Weights of a small transformer language model: 14 layers, a variant of SOAP for these matrices.
Each number is 500 + 50 x the weight over its row's rms, rounded and kept within 0 to 999. Layers, rows and columns count from 0. Numbers have three digits each. The size before them is the row's rms in percent of the matrix's.

# down: layer 4 MLP down (transposed), 640x160, rms 0.132, rows 143-171, columns 0-159
# gate: layer 4 MLP gate, 640x160, rms 0.144, rows 144-171, columns 0-159
# up: layer 4 MLP up, 640x160, rms 0.141, rows 144-171, columns 0-159
down143 099:412492472493563424483533465519424546590556560465528454499477478523459476573510454539578460495532499509421473547534515498440396475514502469557519574527542476455556503443512426478544595538416536597528541551556573542523546530523560537525565483388476547521492499496559493540452452595540456483526559554519552544454463541504508472443470511434499440647524499546545576525460494487427533456484576517513533530466509455478622508372568581557636522554532456496495568537501567544491519535436431
gate144 096:465500446526371495515563517592507622524518524466567463540497565446500501565442435495592462529520477483551590543525456510448541528536440411527498463466530538532506426447476500489538514437508523474466496457479493386522427514486404530606434470503510489468542440572467533537454494540431452474499500456512596546597509490584513414507499508489479563435479518592460420461495439565553419540495496554479454467518538549500464364515630466482508517496477374501513485550487543613501492413533535
up144 098:434464535520443492522428527604505498507553587520455495463504553530481626495519573559413509541504426433508519475453507483520456505520507577461554464474444478485608463459484518488544463624578522508452491555416584517563560383483442406462461512465481457505434534516553381388574476524488455512455523546500435528491492458447580580464439485561561490408469479562497488553503486472459595514405512494536484471532487502523499463531582500545507482466495480566575454527469459466485584399540605
down144 095:485460510506475446545477540511464437398490593569487508499588457560541407506428546512508432526507381517472502452577502350570480525491553571436461466454562437443509490548475464484444524494515524451510516495488559593501482508487505445425532505437521429454415482477464457582515495514502544510500454536436463497494569407615590549600527527445554498463406499405495449525552477556572535545415487533580472423465472465574488551548456549511440523500517452466452596471463551492467437415471519
gate145 118:520471502487511490554479448488535473550515452440468503450476526548454499570532489477500526496546540419486500478444461465440477514533504605497437505577522441523577424389565575461461507508447418485432564493529524418539487482391503510554488519504582471543570478526586533410539554576422490518508485563484490430468517505470436400446534471480468533520424517583619565507483444491519382478510515482548527443491532516557535543581617348491593477460455497528467518500487416607427508499426538
up145 105:469560551540433475513494510491494528573585568456556532562565516413514528514518397506502451531497518618604495518533523469555506461428426491511439476415493554541445548473400438555536493513541522534505532573512429500439553549522448524431491478553501490411450457514455476541525422472605610471515534491561461490533500500508516559470453589523550419566571479446452453526509432511408569489475514492501512517526421482522506481458450542532380447557567443402577549482528550448558589510612469
down145 104:517536484567474492486525443483464481463435517490537527541486539557490500536458436421552455394422414461580547541475524605445459546479433517557488460483645420524465499463470465545542553511433483490517469525438541536446485440540419471571588441503440570558542535549593509408500463536495465458433451474512492544520526507438530477515509471413537592584460485451471485494535559583540498588506474511502401570578569492574423620543434453468490473525475490585469527537487450571538515438568551
gate146 103:510446462554506538529495517413507544504474478469561544461488505517573553459511470543450397654558460512443476616572443548539535454535403519535453535481476459467598477477536456519515425609448565445487443432488545470584529455492413528518558554488536574602457470459507533401575599444542480487458510499444470564514533564460577488495569489465458542437457449433507573514575512501466471495553423507468478528580486548441501538478482527495487515627518512530550504500585531459438469557594489
up146 100:493472483547488527520474488395452528632524527481529582550581533504498544461496471587466480622554552535437469573539426489420637479504489521523467513499476498534510518455599523545458496577423581475490510475472543459541534524453482525506532518508570567564449516478455569520550538469542532509485544543423534582526567598390548449448546506441454593508464471415506542436583529460452429450517401518482474546518476461577567542551555483430440471505529489462570439510590511495437447578493544
down146 102:425402451455592550479508509471490523527479387469532618431504462544524430532484479474556520548489564441483455565442556616511586425444485510551531520468435502515495505451600585471408510439557555506518506513444541487510430481461482506601478526467503593547459418521515520558481561509509544451515520591507518485465509469468484511487488491400488578604485424454587501528497514470415551459525381448443524534572481486441470514513561495481463483578555406430492509443546569470553444580542455
gate147 099:385532443482516444482442522462493487532526490475405535507612542436492529458466513451611566564459449486564399481443512446432507486560503501593539549404537493505495513471526496423473452531490440453516367455529441469477573544510446465558519533460453502571493492402488645517463487493534423532520457420585531561594539550479492433494459590457509470428569535500479506582484442497501527474429571515410479473553583546448461446493448427455521493442565441490464509508515514504440537565528461
up147 096:528479562551465512540545438462538536460546458588542544554485443442549442493565482495538564550595450475481450430529524536521567409571524513444549473544379586471471483466458469504494518502423594475388542485551533498511473505533450507416442449493467498366470465508599469537440588481575477555466552446457451490464518536479507632492467492487618579470491433556549499476566586491474367499522468473514500464410562436596466489550469511482544515551449495558511487489488415517506517475535495
down147 100:442547466540516494604521467430538527478598485533559570500505465561537526462524529512488492473590535439446498393449533530461603492569489470467477430534453642479457455471504498506504509539400502506436536437511503538497507534488595527497483500555519471414477507495495429527457557528617500501460558462583516545363451528552492528472446430448542550367524475533558517424549562557572494559521492552555518417457518445563541501492586520522556532576471478567481572425524416426554546508463535
gate148 097:503580523542491500512530530446486477507517496537613451475519405493479551541470521488514492538489452576469479566473470438561535486480519591451414534550519538469501565567457448462536517446455437440508498484525478449450418578432431545324539527526637479534529422484474544510512457434511470570548516538570356595542447613436508424461559501454455534599482549522477507497530446455424459539539465482472465523484525493494430507518492452489470450578547530541438465455476519628484451432488492
up148 102:475494454461556470541519498498577518550496502403479442502469490523487541476422496547556525472548517566396451496584486493599607560498481493484538473435532572504563541578484502549543519473478526459483389486477537583552543526442594473499565447354469510502578537528525490512459517522527434614470508515473579519587507451570506560483536528494565455474495420476616501586409486520528554466483602413447555432503557512546500501511510431438459520574508540542521469560431536532429432562457418
down148 097:512486487534519474541475490548493569466508579512520510525493441493465472517522538538586402435435597513582588535422464479472515431488604467515455465557526501549472472402523461485482481488497415505471612501544521489446465372524454504451556466423509510625547525549440416517574457500531507557403516565571577453457554542467506427507500637587488454512498487543471428522513511418481463541485487483503453489534515490466542495472423396487609519465571495441495532490391458437479448486540593
gate149 105:565480505509428577433517527491532461480521477472529510498367407605430431508522512403487467472519572508543533538466424558564415439576520558447438445522473476527474514568504520434455557586561520492576472538529419477535486502512494516471538455446443507563542516464473433538583525640492485567546454580567467480475509479496538543503562518432496508553417581542523465493519514472404557575369510521545480475502520515426437511477521555541524545565487501555458619548497440597463497462566465
up149 102:447521483568460606521504530489420440485496452471522508482432467600465403461463517346500418538464526476464512595550456521538439464539479492528450449449503491490416455503463490507459434505504469546545517490501465415566536480598433515448532423457453443497539481470482531514517579543414492563496565587479462501467531539490457508540523551487484390595403486494492563436512416436474502411453477552560506494480542440448481420440449578478533473601487429513494564533581423497419463519602520
down149 104:524557451550514424465480413507483404504417498553498561538466469478441543487529543484602546495536546502470565402531597445514410499487482431574518426529517406482472572531409406443530534501471544554528433537573481423509501445519549432481423537501458548540506528546434530578490514433508511557541502396549530517471578500559417415437448523442560542443480535619568491498501479379523486524487473437446467444513535557527458442548522524473444382408526481493539489514515454512578519500477476
gate150 096:452488490511563477441428506601503538503442463598528446525471386476532503469447505554494510490433497478522574459492525501425395439603516564469474546421489486471530540435469496545506533491533482481487556580424508483437514486504481441447541517547457529507570491446476441525473408580434478421463537447538467531415471489509395426458463426504397499474495515483494522564417564517521495461461483438493538444469519489479433517525482500637504624453479543488477570584611533431539453404413422
up150 100:558545432513541526603485469567505498518605542483530518524560440492495498476469438512490489456445501546544454442435429468463477411568518589432374473518494531465414576506405527514537548463517465532507547483411492477468452413471530473460606447517455577611516432512513478559503462525442477498538501452478520525476495496495485376505481465545463462410395498462507556426472518518546464408478634526496536492509570591584446468572515493525499457548557435455431559488508519394519480555461432
down150 103:481530515504503502472481543492584511435484490472523509496554535410453567563490408522515505488569492477519530528501527588484511418447445464479493465533497497507614466482601545491435498534601595529514519544511511457450456446568543552544501600545393512503535485590462516505535484552543536506592606458541491573501462559494485500514486472593530480522530453543450409560515484419509627572533420430532516619465527468480563455403495360486536435510467536469527461553462418509481408586471478
gate151 100:581513584476488559385576484486456467569529571510520528510458544611453550426497462436520494571477418463448548456538545544488579534528467529358510495491544433474533469520551530533505544552528494462512447474630533526526430519429504506499401491564550476529568527464481488421478487529516543525531421560502476517453507455544516598463517540404521506422474465586524514475412528574573448435434503410601479435490466498455558537500510542364565464520518498382518512482508481534461546445522492
up151 104:467552461538438474552414494508511522484480430481536515522573504402495443522510438516472473400507545525575416479478479468513400493475450513546474508499416540524449522472452519428476503484470464596517557460360534455526586427559494508491603527447427499442476506471475493517546559462479403440450493507487527457498506581424433427510517455603494558588517574430521462527549510454403518573546449606439503513521632490601456438443512523567466534498418491601498520547454488513545512520473440
down151 096:512421571539479538465480427535436530502488490499476491533547488503489432501538531429543478476471536534512442468528497468504473525516421592446588555374507487448424487470494449502524437504526510616525457563445509431559535451512556467518514472486549495470509499452437479598509550543471485413470543470459472491469499604508480442525581517537567534531499461524453656525548565454489460599475415535571465569503619433512433479510513511495367522501478382534508452550365447455466404531500452
gate152 104:405452497529538420481462403561526448468558537550535524590425545563478488520551586530518494543493494554474504475546429437445579574609621537424506516524511546558473480482536523467459544543488517432527457454493439459486460531456435478509557592463543546532457367473590496568543542474480544490443546484501548419531476533548553396424540520448589487523448467485405496515550508459497544398496451544444442518517472422466548519501520431564398492576516532495448460492515530470470402490457574
up152 098:458386564534511489459501428475467506495519527501416420466556509451533562543390554555466458463405463570524452456452454434487396548575602546473560518504446465524484507443616504419461537616533520472529544499458408438528466416530467482510544532534493559516469385588639470455530426594497557534527559466533467504537465550532560474465525515462525506485580485541530452483486501544505451424534471505551418447549498457490560534412523502564540447523515552485479472501504435511550547524594487
down152 100:463491495526524541497513520471529446576463501428571447581451400453555458507550428428571484577486522540435411489447456496513563532395488435612543516468528609545486545446441444471484445501421487586470487410517531539478482566529437505464612491505462581510562413429485445530497540533504373495517478502551503533489481465511515508522558399476486451529496598491512505541469458478504630542516500524497484499544524557528560465501533595525534524591424436488421418531521458545384496502466448
gate153 104:433572532488459518574459527362427369453569530491470483472490427617458494450436494539502506563477616436568572427506419522475511557457473520493510475449464396483521479565478504452527443520553505435410513529551544541530503464402493439535540427431410470409523425516466469499591510438511528514483450500525508433441426559511509459531372477455543467529450535538513499442486593436548491596539556555424502532467468513502496483498514514495450491524532598442522437470504478486573492486454449
up153 104:465567500565445475512403491380354349467487440459543469527526441565463557435476516471518521567571458475579511403461517524560498508524413525449437497561502372517448501486550499497549383484519531458493559535511563489532419479498510456532515533451408497520478481497495417480544542455498530529574470546510525426539445482515545486551443558497448538463468540541521508456370564485547474540464434599422520471483500519490468539471489504455426464523502552440479455530593536498462507499363478
down153 104:564482559444497599537610523515496543607433501514493501514447519500460485547516414469449455504487543447490580503486439553509555427522603451501565406442574486427562493564486493431443487560474559478550496459483558496334522449495394474457447436444554490485551532498583489524510567526490455550346557505527526547452514518464538544482536491460398459513478552480467574506555505442511482555461548432467531472476582477502454469528607509473569526543539488436516430440463502445441555477575504
gate154 109:466588481495459549511459520529484588434580528469465549509411488598466508567532517489488508474439473489487554457538460491439542420443578529490543471557531477553487429455571503577485585444560509506499491609497500426537511454521521425463451517597371550486430378623542463580541479489499508514548536477522475487441514589496469533505490548556482515511434450500489587473530457487489470500551473473492475417537555448453498501556417602401571469453513534438469514656521486500524543509587442
up154 105:589531460427448504572567536569600457519570418505509529547546460453497515593592537494481567536544462475518556435518445475512440507560610529479556473504470486502530461525477486587516519522552469510462464491561517511456492517495540544587586531590558504478463435641487498457536485447463504460538515459489495475404442515417420588515596580568455498463515498522384577443503473463490488494490441456554519451492597404406485517455512421478520437568452470501431585464529487580454480448472471
down154 102:548462541566474568429499471568477548454459448468494492491443499512456502396553438469425472502436464506449423519482426554463541516465529551521373512473562458509482495512459489430458522420440445471490523427424402568588511515462553525398553424506512499519442453446478478500497550485495437505472458544587560446501534563555583491459448570475523432642512510436577510449520522578512521443500521508551517558550489553546585448477559503494496554430470433563547506451435521545537386490626543
gate155 101:560504492459517422496511496516496539480559499553467544623503626458536542465555555468504593440481521432583573465521446537484515469514454504623483394418456475484547472432500453446551581471499460466552513492504522467478496588536565538498574410522466548487510466509468502520507548458487500503497469400505559438480526477456457474457455470399577482538523554580557552442592504473447374379461438444515486442434460536500390532562526410515494520501551469445595425461526491478575498544506508
up155 101:458417444553552511469417480542447479466594543533519511406504454490549541495467490563480565476413541525430427518434484515500555589601551516472482555495522525492487561530479493560555496543455465520452486431487479536494510467509474442505546595368496499570505495526563538613433433499606412472529540539491557433450496462578427484486423445539472540481610479490461432481472529525566637576475549488470427458510554486477512494457427567508513409511554476492524542526426555480400528576518440
down155 100:517400564446524559430470424475471502442492487562467552527412472456430485513538527563491486476604524568451397468427460516567453561488562541503513499463513525512502551570489493440523548423547457409547457505577553531530426473525456484551473465534572488494486481509508474449560480539479450481465542528466435569505469543546436497490499587476457536470599531543542469456514499485364413513502420561505505432455599409421428500468584557470575619423477503596474531531592497556529523550493436
gate156 099:461476563531515478497450573495585536521457478415474499433496524526585468457417556541623601467543456537468496522485557570451457537460548504541480434506567568409536521415503460446549415464491495577608490618523518441514498519425601410545450536477493512560470530545518493444569500508433446472560489560533551473506496441529553465473504537540519473494452441523439585387444515491442479438549497540532563525457594495471475548546390573551568541530481543469519535417425429479540461499541528
up156 098:529530570427518491489564532520456529480471508492524577508443456442529572561449402417535514545433484458426497491490463478507382582485559431472429530512428506537511474529514459503560530533430530490486505535528492584508517553468456480471480434522473501460501491465564604540533547408526502506521479500548517475537507482469440584336554520452542420537545430494511479530559478528522500507546460456491485600462553406384588510625573563548485461501442526462496492445486515453521625449641548
down156 105:483523512452475510483485529515567514406499398508498503469510499546492616437475511464449510530561425460536516476446497447477498455546522516464567473510557552443449584422552526499577521544435441503475437535611583489544542411580374521490516417516391433537433471612464460583541532428517519453451498590582470501483573357500495489514523575453536475560569392458542507570512528485537499483465513504449495523532477483566465532457508563483464553553522528481533442476466484450443472392562558
gate157 103:556489522506612576598515546433504479416545472420459609506581468518545500522415505517444411449560517493550547516537431604550551576517513481460494548560471440416515595492460537570512529579532463552509526554483506594498476575489559517546535506497567444499549525533460534511484471400399599466485479537469578428465512524576488528472541530521485534500488479520545533499586437529530521450383524509537496472514464444427525507466554571524533524429557474498492513459594538505456442509528337
up157 100:505528496414441499447472544559521624590527492490517414530623503484447511530545473427467484485490442495488417582510535427472483556439476436533549571577548505548528471521536523493472527429468588437472478555427497483551544603501460460416510549475515492480547455470565500479480463556483454552578503543519518398447369484534481541547442556532502492519420423500556466498543478495379390450546492437456552518469631465583519502500451410569462451545540452472443451472426478481491539499530508
down157 101:553526508541484596554544473491461488447491575564502585529496525532607520431499517517516528457495518566559500526433515502418479526568444534440507417565526505459550494485509448495547484390424436476477437510526472497549483416440418390536528506524486552530507550477494394395583495562423460530507524425494565535543458513556549478578518448586598562583480502555400542457501547497485442457477551384472566603550413582479482551584525499491556512471543509500558440497567491535431522500485490
gate158 100:545396461497463450464469523430509580523569484492424490523458499485413537463500548537531409490526452531509605509501461435470537563475395626491507515494451509543510575514548485494503496386505480477475484490563498447465424591544576479550444517515526434505503522474487608531495490462553577556443478470539580528506484486504474460604501485434416601472502519633449523572547509577491507518440511568492520589516489508513429497544440423502505565420414491543487460520543579417436487625552528
up158 099:511597523431450508533510483568494408488406561525531473519487549503558543527497502489483555515511607389506447447599467631487504475498464440584585538489563461522471436502476483488469484528576504546506485499484531508558607435464490491415547544430528521435502507532448381463476459527419481444513487499446487507450517474459548527409432510514562400493473455377538513443519485440503529473531547433537531367508509470497517501446546497491537405580594522472547543473415445575572532454424512
down158 097:401489513498555405545475504462490498457542558477439562506515560536470509507484538561486525532476526553477459598512566495581445506525507580460558511437412489398582512526475472467537581450529549559464500574517559463519425504403454570520561483515492473607493506414499542487438527466532483486412409446544540404441390577526440521571523392471515521512466486527586552514573570535420513413570483397511487524446519474484512579449454500549451609587472503518509459446469455541541536470526503
gate159 091:523516419476424416544460432509487516546489534491477471573569551524516550475517525410479478526531550512412497506476470531519596549514460464509566542427521462488554515474531555502508437466407548562572378533571634444431540502483461503524466488518542520541548515489450490435509576535577557444469470573588525546501427470419576457419503556597541510442459509488560543496447490562515569497494551516550415444505467500545550473483517658561502525488567480493539405520372567452515457482558502
up159 100:504549494503442504511440526492497512515547554501523440543535453508529467496498498436496474591556553493529377432573482550525479593554384528447509536377427456500519417462503510456606467419449470564508492523507496591440512538483526546430498489515589561507492510512439492405469628455564551477460480558470562546494438467514499451461556546501489505540490477494586444446448476591479502440421525439522447416537532472498539455515606586493547519515521425495450561442346470492477556418490544
down159 094:535541479501464547480609481540567516466503503553441433472492483552541578476466564541491486539435515511453426511460508441497535486492449540483559414483449475545460523564535501430546440529391461577587526542532491531343522517489448494589551518449509545480476514489425495526398542529498516494604590535423489475563495477523483540514501482453566616470483480481599598527449474547484482461497445387484511437484510469519649458515582612485449525533558492469451440451481436511494401472540552
gate160 099:548439423480437572579503509603478453484455449619510470490539471447522557517483569477519511402508478426605507523540533483579474483523452502386446563486471515477384535446480566486505514429592432470452540515442464467467490499500473492551488533536499497554409417609516500538521562575411439438441527528454485584479503491449363504504528472482464400502481494623589502544451471437512480493536484487458463498481514526506495542607545420543460503485508560584516468534451469590512469497427528
up160 097:565502482524431597478499468542455463546463513673559456488509530525555535493497571520509496444503469467539508620607506530590460517473444469416477563496477487459433517460530554523476541426562502478411573457447465507392404538503471470522492559552479462555420476557480528508519485568418447436460561479469570537462491471452422536482489376517493436481549545566487503589461472446438543564530479623423538489479484541547437548523510497536446460455488613540557493491479407523548543496494522
down160 101:424557502453544502527493475390533552483521552506479413456522530544457501407552447526455486513494424491495520553468530610400494480486464530494584524564650473482508412547544471451534483575490473572491567477541490450534418387553443532491518506526508417472472599448463538452477454506488643557497587438519518618499555447556544505520490474516530601541484502465516486416556542546532456549431483527569557503512555446500436438517475512512543504498543463521532434488457460441498634471556540
gate161 108:656546477458511516529581527506464491384439476406462469495501488548450483435485487410408504431615536483506471483487423508513476428525501463517510404509451532577557515505564489529420469598497475366441448558570538544471492492383529454492548484425481539501497465554497463519516586532449463415538495495523527467567518529497505448449646484542504520431461571462447485439465465491512517540541436490450531515487451521505583526500505531448505596479529423427523545484541532466542402533468409
up161 102:550537468471510389514509514573478586376434521392445414480509417516466482478463484501422553470633515498478519499487451552491478437524456463532418537466491465598526472537505499455410550616453481383438475536473536577457464553477475455487484510488564463463527438487497487512514592447456450455494437480482528506512453466476523560443533521574489614386482605413500523565439509494521458558471467533535535479515507563477504532485418434498529578512596482464584423502599542506499461502450494
down161 098:536476448504520448484506538526518450505515466492493464505533519506502440483508550579516417451529582490534533676481535457545551454502504585488381600392484491516510428577453539475510501537517460463423479420582460420467554558631532555539421450553515478435536491466524479502573493588563588530475493528474411519487471423464585529449455501491550542519414557471544448496447583451479537470540538480407439547567496446562498437439488491564616539484452516569486502571493479516522495493456450
gate162 111:457601525439414440516520474457478534403488589514487438530482451499564485570561500461475574568545495513463503525492528474524532460518492487489551498503460390528552502506513485517512558451495522449519486492496508425502485487562482524476444422540557474493523589548514540478486509583539491489491522479391531445408428509505538526374403524539465425540484492601498545445430383451510505450488570550500528466538506471571632530403456551623412435550427442469533475539456437527484506534650512
up162 107:481517479487471481492517562463494469405536584494435408542561425515523510583374505537407521515466519447581545535563551477544473501404540532458517559520500464496451516547404498473492493545542542434443593574486463565480564430438449506514500583489395543564490475572408492524525499531441476484462538478567504530514523408482571465474410562466471491503465446602487560409528517419500457503484528503505477524482378461505485435546609585584463512552481545501470504564400445509451571566523507
down162 105:502493411481537494502545572459520534616523462590483490498485523533492466388472406583519467410479458610452510468540539525446441501540486505607512462532562551507532514428520485534477489543581465517539399415446473473552471476581547520570477484529555471458429447535512380566544485424442523541492469519497450495598546433518519495522519487464516536435466549384506601559562602492462480535583462441494449586495510524501435483582555583483532507472588503424440484488503525465505428435438497
gate163 103:480450524590646530386486493457481471502441434523563394509500536488501399482485449562509509501500470488508537477553478418497502453510490598577473502406440539523487574586414475491512467518492530565535465475616477482497537501442549503464490512495448496494531559503586527549533532499496451477464432463579494494550550452415595558500477447405641392394542533494472511483483451441469389564465452458475503510563509427479501484462450478570521450483439567415512524470531549512518532514416435
up163 106:527562534604447524577557480567454537475547499551520497534455410451467523431528451548450477503445450458528544488520448532496549598575466556494492336546587493525496446473467490500462473488497446461403476487451487483389515559448460465558548571397540472541453438537534369478538522465501454565544566506549591440409516494553388494464464457559406524432566570545459484540543500501450535478562537472556507462444453560433463562485466522467490467481448524510512405517520506509458529405526518
down163 100:476530485545519530470504520453465441587506456529508511482515584529571545507463466468519516475541483506575448477504419487444599467466511422455462540530515546468490553554498464552567395550488410614560521590553584471557471460468534395443521546638477489420464607540497521383501482441482469481486421388462444559519423512515600511419425517477584513498514441473526474408444445491519485479453459510518447519533523413535503462559458451537496515478538518467430528509474538525450458575533617
gate164 093:538498494477500539467487473577594509442445469487528606566638511438503456570525491485445592500515504427492560475495513476512555409566553508421534463524550565578500515527573493551522555472512474537466496520520473515429573476390414494548527409341495453548533511446490446571472578473502481571509484501541519435509482481493457508442575369509443437543485546507476531513485512527515478456507498408574585449435493478502496506526529511385442427471451383491482543563507621490460475454506505
up164 100:481450483532451535457500525538481478501501500447479523516452605541484421524535460529529617524572466433514543482503530415494553474535469525487532480461557477494507463541528454529528535467494542487380505464620396504465465538504487451525498461429483555551462550449494530508409445614534507539471535452492454350485406492573457544533603403522406462563464536499479487479493559443498470430551422432454499512349510501457411541591512478467455499435395511431420485484559500502558495437522536
down164 094:446490422450481515417544519499542478540559409490448590424466500485485491544449498467457491566567490479491448477538471416552444483566464443502618562448444513490410509517473386430470565534547503503487536438441527547482511497520512571454676483584489442594450492433540550521506479485485494478520536488511547452416540520539575557409479515591433501483536486459501485481562596488492551517547525528431488532494468532477472467520550531598506444402546472493450440637543443524444578442445492
gate165 101:536499495535526438475398572470600497421549569530453465509417501511487508533397421474487544523567524480501467515500605674433571483535543512550488529450540466486450561552424506508423529517536481474498497525560457547522428510488563537495554398478500614570491443529470480501495527490507454449459578466477464541486501495498551592495449497505502571480522446537514480496453598449516352503550547456591536466502472615521364490480521473484522520564537500409531489504428494511601475493433511
up165 108:472582500499471496489608559487455517531468464492503547435451482549525539540515499504497495482445447353480475438497439451531460478475470470456435581533419497561442526510520541425572557568439585528480479472469478593450518470561491480468413401498569440462415507534482615495488511523437508483512506523467549434441427482516508389544514549506500473518435502422517487597521456538586569443511473477583463493539543478513509509472512562595513437451553379470418602456556458532488408486391462
down165 101:475469551505547520482385520485529459500532439546471406527550503526549526388485533423492471510535560456455482542530576565521491571539486474451470433512615447443521506506529501596421504573549509512572464563507522479483524515407544542441541438513478545512533572537460514368584471512583466515499527480554461458476467501501476556471522495478458506519602559562524502418455581491508386541526521528491561492483414536465472435544396549498486549526525477507565504601390534581592552424617498
gate166 096:425557447462577590414482433466432525587494562470475578484449512517414524498496543561546572538426482511497590467537506532573499587504496463528513506339391504471426480481538589482490493578515479439557515446489561460511523533575526477501451431488572476571535456543426464457511389507549460463523505519561489482435490506517507505485439502575517516520498507523550489487451502533497572534615494566489495495558572503536507575417428442536551509461501502354535477537477444522430633489493453
up166 094:485588513561447513470479505469413479539544527478428521405515423638454540436483470557434495500413588496486518542483560519597570538432468513476507486413483503477513563466492489431605445523524497445494437518476474583645534501460475408398445549549438583512445516496424471544506484469542510457464510515530517465519477501523513431489459446465380495571461588507491474437553463458512473515529518604490438446487490402562471487497527536480402519517417634470519501519464426467520459469500480
down166 099:514478514414479472518398469520416520548532467394520491510499451545459479442450566531469463391487538531483541495498509527617484557494550557471553512532401522504507466430507520464512442567538579581432497550554515554520434438539567455488442580484480554492488579441529615445618544493538394476469502533454454513505510557495512512535591597516465424549452558560444531513527518437441441528513382521548387568454542467506518560478479499567549543491513482445563370547492552520480517474532493
gate167 110:581526539454500509491486530517458572494416427541522534522542569506423480493431463446442494480515519433498419517580419513514545379649500489493547353509612511588471617526425494585456538506423584516539417498520445490558527470428514479508479414455472533580444537532507496440481547569490454550553508515436496473489509504544553459589554572457575510429531515551495449517476484553530454423441534477510462524493511440566480518524466467462479491504533453518565513548544568565422413509443457
up167 104:418489560582549507463564552475602519548520565524554435533532501445464563549553442519492489536507448448454466646491469445475510542467452491596475626526500487447488491506508500487512524524538444476575621476489516557440519482459537546502493579450471459454478478549481496440502587451516563511490509387475574453544559538503537549425500516467419482449420530581467544442481476633571503484560465466525536458465543599483490552524452580568560509579404529529539439539482399441474470512472562
down167 099:503412585467483461567431487505500519502584535514454419525530507467541518483525481507489527573531503504485478512452565503487526560456461477473508678464419511470410429543473467503585473459528458551534597501490623493495478433561538590448448583562428463472544465406487489450423610502439501461504577401497558494545477594452575469528465533504512490530468551555529473445390446419511414579535481545466555466484467541492496474513456511554528513587443529479628514513566519480462502458470496
gate168 102:433496498513478490519486480465524476543509492427524429440643505424441543519528441496412469473544469396462408450508358510465562582447508462423553541533519474455472526472509537448480553541564361486432478453525479566560461530447613563452418493458438612504439495549493541492490514502505575501502525500492439485554487448516432369527504488516521542535482429514546490523523434483566484476560553518527498563446539593479536505450532510483562445553491625521452591427441458475515534529462487
up168 107:529484516499489539427515438514468480396515531536395402567506508487498514508470428463452533494453478419396517470560508451428490471511541513609500456633518495584625531505424480479406546370537454438479435473525425529538511567443508554582540541530469508422454459483423520488428472392457545585491460462499548521521509516440525525488493534500492417550517421498404509457554583489465452488561489509521556425491532432475404428560527535484445486516496500552573433451509485542490520469431537
down168 103:609533575519512483503431479461534470542497464418414454446470477480555510418476631441467485495443483492566466493450544490515555541541519368533500407408476526531418506501498558504466530460432517459505467597496471495491514477433506470436513495527417485544475467508496478481343409465562427476613538486406525460530482479484386546505514485434479453546470478459463502548447521547486441418462465429527585503538570505604442494516556482516477431459536480507550427530541514571578468604508522
gate169 102:488546530390569495501540555525561480459483482571547473566423583576379528555461559465390488506537467466476455562472491567549550459468513431578511403537418603489573504448438424595468442521497574482468449387453467479495553435518397469550505519498521530532495485506444446455481531485377411510584509408512537545563537507397479487465497563509463442494451544474426597512482483553543565514544564458504521523558444522464524514437541494522487546439484508579440484535493435513469524478492499
up169 100:582559520513464517412459487554526545575438588533576400498397563577476501468561478534494531553534492353414436534454454414556582544435405494495489518534539534486488441476487503483426505420380536458482520378591419479435490494531566507529529442494467443581535515510508438423380484484482442466482485554489555486465447481495471547523419520538476493525546515503511511512471540511433561456575485422444554479521491493529578526604425571491563421501502489471518519519512554493444486465480487
down169 099:522524526582450511453385571486516437525501565510558517460520496569449497602525497629520561467533573558527456510528508465548456608477428524545385556488488621579400491467425408547513474502442578525598455556497529548545567437526469507436518379513500500598518549476490462480491505539547447531519516515527467517501585502521545494570495508426519527483424464530540486453550439532413401565496548527491506528576497604537492539535530434542535467515560492485476563512456527572474461563448516
gate170 101:489456557483500433530452531445481413456454385554463518528559359417507441533490387466455522527491596425570477497542583413525543479525537579411542499543452473521490493475524504554557447517524488522456545578459501426601586476383512504479498516468458478478439501486411537499570533464468557498465575476532559534457432468423552444433478536418350563471478435521401475571463527482461471473495501533492545567457529501527565435487454497487535529528499471478452514546419597512491474482522508
up170 090:471519493329444474522520484474447449395404455580442536481517583487443464446557431332507479474499504436573527499570563532455544485465499482419497465541421520504459470496505508558552479408492583536457537502466502511450506481445435493462431472497490468531475550453495500469523497405441458508501502466532556550463416578521511450509561551457342566463485444476465514481422585504490511403500469513553570515421526480554487447515490537437526579444514483523416491551404495462475432463473517
down170 095:551501473535563516545456447483531543499617436570509543485423487468520516497492421485468540523516571465447471558414481394417538506449532407378608489518544546560463510531528587546483444404506448581480474553506559486572526523422522502510479555511482453518434502562481593433563450490515529462434527607491467499435440455468533484462490424494509590463531492544504538448467554524470587504530452566439520560567470525549628513586495535452528604505393507545479506504523457526485494575573525
gate171 098:508532565492545476459531412479439512523508453537517457396497521590531568450485586547465529523534538454498451521438426535555494560527412469518454408513430612459594525478471504486491445375581471462530508468495545439452531485535499549456492432512414536494506542446451477522521479490504418443592441426482499484497503536522501392457447513597507453580381483437489453597519596528544497467504456405485452544506463505498461441484405543485630462550593521570512530515419482462554499475493505
up171 099:480477457452571448516489370495467550546548481554471581477477444521566510485465525562428551604571522532442364513510534605539566537522502517459513526500465541555521462476418556519465532498519536449497487449412520398533464527602530445388491464500461537554513497528513450477541531519534502503538476468479452501532533570499473436575509576448522532548483448473531526430494587488499532394549489502480480412570451490537546480463543541371547494425543475604465513608403407416558495535464511
down171 098:478445480496535564450502426467538522474431533524432445518521500501533514496533463468442484645528446547500555497456485582552454442575428437427419501527536485536501530480513403553487477468561573412537497463478497417473551593469304420486518480511544465556532510509506620437535439508507497528584471406491469520632439490537492490486477513470543481541476487459448433566457515550499464517510431439550416439483439430496501462493408447514506509601528553490470512486459569485522595548469510